Part of a small language model's weights.
Training: a variant of Muon for these matrices, 13648 steps.
Each number is 500 + 40 x the weight over its row's rms, rounded and kept within 0 to 999. Layers, rows and columns count from 0. Numbers have three digits each. The size before them is the row's rms in percent of the matrix's.

# layer 4 MLP up, 2240x448, rms 0.116, rows 242-299, columns 112-223
098:490514508534433519454467508460461486505511515638445475514535496511475438422433479539503478529418504501534526512505537599441538547497530487441473447487493444529476464512442476477464504477474467438500510478551506513481536563497589444537513454472477513418501562413561521504419496507491483492478553504447498567503496581538571446514435443514
090:499485525522519486518502538537465472441456499532502557464492501453530527475514568483441477539527448515512542452551538400528555507489431484559539527506467498488493477549532501533522510532534442477492490507515512555523457523507481551510448565550450515494476450519468547465518488501430392470462536520474459555446569497445505479465512439471
104:532457476527495508458463475521529479515492544555570498504411486523494485498503526512548493466479523499578596495539499498478471498477547556479505512561497528437385493612470514523523502497556524443570488530512515475470556557450535553454520466566518474516526488465541445494565556526521533459453466549545495540469572458485520486514448476523
112:471567493514439452455488499505488456489479519515518401400507466504568512487528511480541497515495533492495475503529477577492491510486605537491457525557573443532487516492465516488538586500475529460519469514438437589446544457526512538496419488424545520503502551546459472560475473540548459540451490462507498494461410486521473480500484517473
101:466493479465421567493477461586549479473499527481473505535506510519493469527574495474515466517527519605448555465507527534551524529545539475484544482445504496486524539452488457434429556438479596435472504492507450506523552528530482495434498512504497492503485477489480540538541422507511553512497480459498502535523541540519472536486488451501
110:489507451543524464538415474510490513507522614536479504517525439516544503542555504462462408491549489482519399464481444487449525544520550484567475465484573484484497585514435489515527467506430535513490525532510438484512531451471501541451436455457482432555500471519492458495579566455489489465504454472485575493507514537571462536556510501480
107:532650454488522506496511496517516561475507471517508445554477567522513482547547471438560459446487563506481442513519510426458522504567511522568503583529484497465521473541491478504484451492480523528551575451576563528477490546485557545479580512427468492476506566525516530496500446492473522529453466495470513519437509540488504531495577497530
107:502439537511546524475517509558540530510503486521480522534491491510466530542512561427539590550486482505526547599512512469550508494466465491558473496481489489501468536562510560486502486431517471491529571469447502490592560496439485530539478504512497454458527365548513496492548529564456426448581550480499494495472491465520428478498507501527
114:506492490450549523526456532543435540571479524477437529578466540467542471541462459564447578436503536541496502456493472523520446504520529531518512491487546504464538510505490484556509443513473495580498500518441480560483481426536422460488442527502528484477524489481567476485440487555445483443497545444544503478482513507549462458480481489513
100:455629451469517524502533546474474429470570472407492548465471437521542497462464553501487473539467496585478477527486522539488525539517423436549506518397508521512463568481506531395508556473553520573552485590477464519428408548552462519454510441551529530547429472548499497549550465556554484391486531518466497509477487455444536453540504561541
086:487468537466413474537505485584538514413447470511560461546435484539508516542481535497468460460467406448513552486448474509558479565466457470472495511538438531472515584510473634554503457507511447471492524526499543490544496532532493486476496567479432544497454536451500497499523460488436433513463486491433531502441495529486575509535454483548
099:528450516508452475486463529464532512471504463560477496452517559582469417544467530466437498495498543473484488496505519544590506518454462462436492517537456558589476483487572510528452497489508474549495568541482527531484513441487537521510456517500500480448484503484525514474434534537457525482495502454567491475510476517481515454479493467503
111:477507463474490502526529520485542495443522480449569478463536514521534509478510456501552537538474445546506475488537494533418474522443584516482482524495508485425548480574459547506399451485489433521590509523463442504503470506483463526518520505447472456452490481423494522446501484605443522478548536400508546485517495502511464528555488466547
116:426505467429455487456423481588595515548570491487489488584526463500470507471393465519480503491448482480516536544423513585600434505518468467582473505488446436570556500441469441479507502460488404502497489468485463445419543500488489615478517485517445507508501527457491460471507518501390507447522487498554502530444490478514560513497508532582
087:547494459457494450450368526554487536514479530527535510485513390532489499458448467474518493516543530437477453503488480538495530529452543504488528541554480485508555545463563487495448486476549446460651468468445486519517448594549512505509510472485519506494463480473465527468520512457424505508510471471538484535512515458514598404542460509479
060:482484536443516526501397511478520478545501515516488494454520506499479510451487504469472516530553512546441485508524477541473439462573517479505437497557459512520511510505605476539423502549468489546436442525450499540516485453549474446472511531557440480526419528532471550486530479400526485475468484463502414463454456602426504500441517557505
079:493495546454520515443517520424515517518436450505532598486506543547531503533479457521445483497475420475424499530445501576521455496411448457459472456430488529530516472498483475529506491521533456504469527406576457488472435491479469519461533444464556506476484561510531505483462491508455481482433448470473457471496510507445511499486467593480
123:419488492522494503403526485521505523575461457456457415556526458507548456588472422494474552498497463491556496524464511513577516485427516505446501474494437452515458566470499537493519534545515495512484529399480421478502440517496563574448485548532448483508533536485529486472548507447494469496487535474461543459465511502524446472492490504568
086:454478470489486594498536508505413426567391540497553567508454554615529440495421540483523526451516459485544509466516490509504486487486479503448497564495547473497479561450534479554433491558545472564420491451442514517515461490571556482482512552512457493492565564495463447542488484497478543516516511511514509429500491542511469526504429557487
091:510530539492488517563525541582504546486507498531522544555476489524534484457541553548420514522491481548528427511469476482431500452541469412453464525454491507518481538462514451497569546517497456471469520434516528469498525512472513542459485498536518496464474467475521543486431549431520468456450496509468530541490527502493472525544527426455
091:544497544473569524473457486524514552504476512589522537566491496508472521476493417478448500464494484519451449526481510462557516504519479469528452555440545535529550521509479523578525546518488509510525530480484477463439420474477519572452565465498551565543477512504496515475524486511415503512502463415426460530522482458508546525645428523536
099:554555435448521509501450520510492536571464565533548486566541451567486524513487470528474567465417497459510480441505460501472538613486539473516436470525522503471522470537477477525556422470505555427466420442465501548534452538530520503445499487500477508464517509433504449482517621535498476431521495529539530447510437505418468435519462498433
062:515500570501435490527488546524460568502497519517522513512532488475443505528544444445504525493472488527500460571456512519516479522524470451456466564461472475499518487494515554494444500424510521487480481510472463538450557492463497504500527522528532474460438419509446476473537429534494491506489449503446525493420507463522455519534524430448
072:527551476488500499464484517542449506450454461425555522515546526411473463475556494513483539557478422506517517499544538525525530485431521472500561460525468458470476556503521473542504427424500525445483455510510484511490491542492485514457459517491545464529497522444534480456567462526568479493505456488367518485456491471525497461478523505469
109:543447538513560531464522516462562526492552402459528536543451487463527448437485472511510524497480446524531473505501571493498578549561560483490529418421502546519550598486548453432469569523458614537552485490549447471461486400500460555509508473492495492477452442553523504545459510537530481503535495480506537599488527496542479482492534512418
091:418476481552521534562435513522475518437537569480536548466543497547441484564518509517525486466530443513495496400437502492524505484536477525574481478539519491434550481487510528494503479549452555513542466491541550460515414452414420530443463574470464472569483486456525555467460529488513499483457482483503569501528501518420521479457522520514
096:516428485532438539416521528519475477523508495511503517482512450499509502454507483471498525560450450539503418442453531433541481523416454502429522500541516499496557456522528491514549552509504452481453433460488535544493527516560482538507464496484523558594525497559506536477489528462457547500543488461558526480537520525530491527465543518472
093:503485538507425477487482564573496501510514470514511477504468490503552547430494473472454452457543483480543498496489486561506475462480515434518484534515467429513453506565503479523548457454506460527512423491502475586472531517461492461480468508566482457524496455486493509571477448511496502492541542476426516600468460464440463529488491495545
106:486457565517436485526465544414517471473509506567490396509597558592475507484499554544505495512524476507524550450549476545476484534519544499473500500465504433516499492498538534470421544511562533497522488523608518523485528461477514471429566496457518474430473464551542502501505439486447462502511534524539535494519494493502417507542514528469
089:505403517423485490539456552539481513508541538415533430474501410521572541531490463447484554511508499501470527465585494437548519491477474481502415486466460389435455525547501505507530524503465523492527536524519496500517459491494429515491494525506466544499561450549546459573529478506476426484542556476531547446516453520514495499491542562395
093:513513523506456526508509542532522503533510542413488468476533397526529547493465503500449413441519509500467506533522595523503502556499481574508398537417510454466523499511542520500452458485463600480510520463539488528477508516491507450458457564455508561507535413510512519549560506532547478471492510472567439500524538478554568444471551464438
099:472518494586522530566500451447463463561409504443450502550469456602479480523483481550515534504579497493512415430468469509496495553507476582435493502494532547481525522561524469525516548519492501489572561511594494465464556508506522478584576521537469498426390514497487511547461476534493582491486575502367513506543486523475552448501468523463
099:516545552495436498477515473494474488496480559398488507519491446426523526453560580530462496551514472530459431452544452465473513532494491445460549482547499536527499536419485462505534513499551492507549452453496559512480560526519560571445484515518461538549474504519494482506398554513481445525485548574497454545524509452467487462446472503513
091:524544474462449509415523574520493504494454566535443528517489553566530524554492471501590458470484523527482516502572453490602433489480430424434530468478469487522537508496567447452520508425444505470542485496467507434501448481367478476520545481502465555499511538535462490483520457565500488554503476476521539462442390512565527514483507495523
117:448510531548437465504490504561507548501515549528521492567466552496511525503426484507484559447484543511422490536501589458512460534533467539496558463469479538518511538500472496493476491495524462514545494497475480548453532463601516463532605503551503483446492493480512568502469506548450468460546486547568478537457517578537481558482491483521
107:452580502515512404508508513447559471588490478540482435425548491480453467535400509488533513487493473491488503457443524498609515501536447525430467499476461496445452484544441512505442517440501495483550490430496486568514457515442450472452550524550526467453400503461470465468559536514443521503496517534515509548501466451493533561484498440524
096:489565558588501579542503445529543547455472523489477577532528498466545520485523493461540459477521472484472426481490473502530450486518482464510467570611545462502488419532587470487529522501469471519531480527472538421482467557507473557503522480486456485523530503476506558439475453410499487417479468422507502510493558519520467427536529456473
127:537544527557495488475524490497515518573457471581566519485531512482554430497451548530474445450541485528496453483510489438579411487488499562538461486491502525482421454483443473528439537555526564528536509514535496527412538513450446518450520458444490465435500488515540553490550494535512461524444495491518450510500430470417473517501513391394
088:522487522471535559443502491528561471500481549543505550478538514478509471446446506472527519525506460481573528493553528422499482479462452426444405518428525516512499519540533508480504490543541528529513533495496470500477502495535482573563543524513446492526485473456463502449580571488554496525539496506510484530456523483547465502476530485543
105:490501557432504530528486523495515560488512460492476485508562475494494498510532516508491488501498433482516448459468490486481484467491466506495452545551570500577593500556461539531578494512489441479500563529475549479457499478469502528451531491549460449592498470559527544483458532503452476463543486541474552486516573555475572573451529455502
107:488487550491443497478496535590543438465519535534495555491538517504413535474513518544459516510566451502436522540520479589541527519527517526509420530491553470458478497479563467512473476396531483531554540467539504521488487490482456558498528522523472538429560484512454495517451542491598513488469451474502475555446494443554500528473514508455
080:475551490444556537589467451493464493516441556538490490468524531504548579528474493478456514465456485501499504487494446520508455502441561521420467491475510450482471418425482480485454528411541558511508449526543518486536542511548480503472539415504473545558506554529451530502516479517463565437520421535522508569491497522522499526472533475582
104:542498539535547496529587500487521495544509462549469487419542470468457504520448474483430493557502491581521499451508462580430517576473516505530554473535503511550397551476423560523574609514517465534556523484484460431414517538497507524469544533448502479504478439484449590506552450486565524481497548489526522502497488523498488463556494544556
092:491566487519458483468507478497501531515495508540527443546489516528442486516481575485495478461550541558563417470512458437530531480465473554538481475457459560540458487513499527515511533551539528535448497500545437515482507529470498508532468519486466547538557566429566521486504527438554489551572502566533406498513463564498544437508440518516
120:461437542488490552434497517522520535525509560565469510478463533517531502482490520427485426469507483514486475499463572510489490564477500535563484514523511432513486536568453477481464490495532467482502491475477488560553574435470551461521570482539543535517471458518548523522503466492493494492449472488492590439523469494486544467487505523482
107:467485464541511527498539520516535492558508559454496543448453522542484448452497573421420502463513539415446557558556484415537497476476474484505486487587516499528558569558458447474495554480515466570517490458472482501509461522471543469510499421565531491483508479440467540499481523539475517453556505522576415451469567566611539475457520446454
097:462518454506449517475549521492503496564511499492461438484428583447463469457503605521503557542434471508482488470542555549535496487571468505500505462500517490602474535544510461492541500553538490450476503483519522506512532547564571489520447456520568480425460509553496458506524601518471479466481451430548458470451558455546461472576470489538
117:509536507480495551515428512507467550532496425457486458523490501392571541517517525454516546562520500479474484481483504440535477465560498541509494479518436492468530458524514499458482475560551509525532548541463576556485513563448505561487560581448479529499543482459580463498483511544487538543553552499539432497516379561599479497541440443495
103:527447443488497446518559490523420481495489456463539523428432523517515529557524435509524521508463486536573477506498552525521532538451506534505486539468512471532488514489453508500495427442501488487410484551506523537465479470451455495449422530528433528501490515477464434487471496506456506516447487458494456511500532523482444466476522509475
099:515499587487514478500499413528488520523494504559549490468554456511560497424501436431552581483523513480478465497469478535568493490539410509505504548460521480524623498501497509539484517463520460469487514463542507553496522512511534548471440495496478543452462481503532495514461545568454491495503437423519477511407492509509503475473446430491
091:512455542482533565613538470488470519456567396465553550483471503553501477501477521458513487453407502495468410538519555549523471517423482502470463490463532474515502518511425521498545531487500567459555491587549503541596544507537495514522484517597507558554567478566467487542496409534484513504446514425483498530449474511560479484478481437460
079:423518469537569490522487478445483425443422582487503499510508511562437518463459493464499542500429443508445507436468487463478541471472462552564449522465477430485502540519519479388413570484494539536495450437496506561486549559498483517520506472489517469500523525437484541480419510489493477548433495484493512492477506495515569586530458525550
108:493531473472482440500491511522536515459469484424471481522477472507599462572464500529422524546524491474478545459484512556517484464543511522407508459493433465498511492511509458443545515541447487468647498502501531444526456512546537517450517469533485489516486542513514460461443441499570516512499424515527558495446487534589507549566479465466
100:544405488484494489509485560499508454455447569510519540467522494507514487505474550497507522550485497487557492443532570527520505533495478544472535520467466491552534476413524470500480531538541568415521469481547529539416519436539469516447456539514469507547480493528499514461461484510513514493546498551529636525467555457506526538491590475522
115:482588526527492544525468534488540554467559557538524523496461450504469538555444483477465460519537488439507413503504527531609466515530519490475529496514515509521499553457464513520412512467544403444538480491582461495471549466562502462460509473613533474409491449490546543511482435456527400480537503505539459464500480519468474496547574595511
115:491476480505466543485525518494498487568490504481528571437492497511539554515496429451518533487493472409550460493498589505472517532525498525496561500486540458482443484450450505504491565540479499470524452473429515446509458498471517507533449488505486479518489495503559447508541519461486504461570464462484448448485405479474461590478422550492
107:431484467519475586549523487534524520485471504433509423497476482474533441532486487448521499505564467458424464428575486420477525555483490498523574506531454463503435534508521515572551493464467550432589442534529563455493485434504514472476500474519493428577481493526493471524501472487473516458525507456531519439518466525521475534461475541463
093:492574502461564538528494443524550473494456505543537572521478509493511502507500514524466463496479467583506515513530453493441442475532526527453446539450553457548540607421532533466477443530436532513513446517430479593439498496458493565450469483483439522518475493557496468473534562513466486478501488514503472577477474446521503512438456543480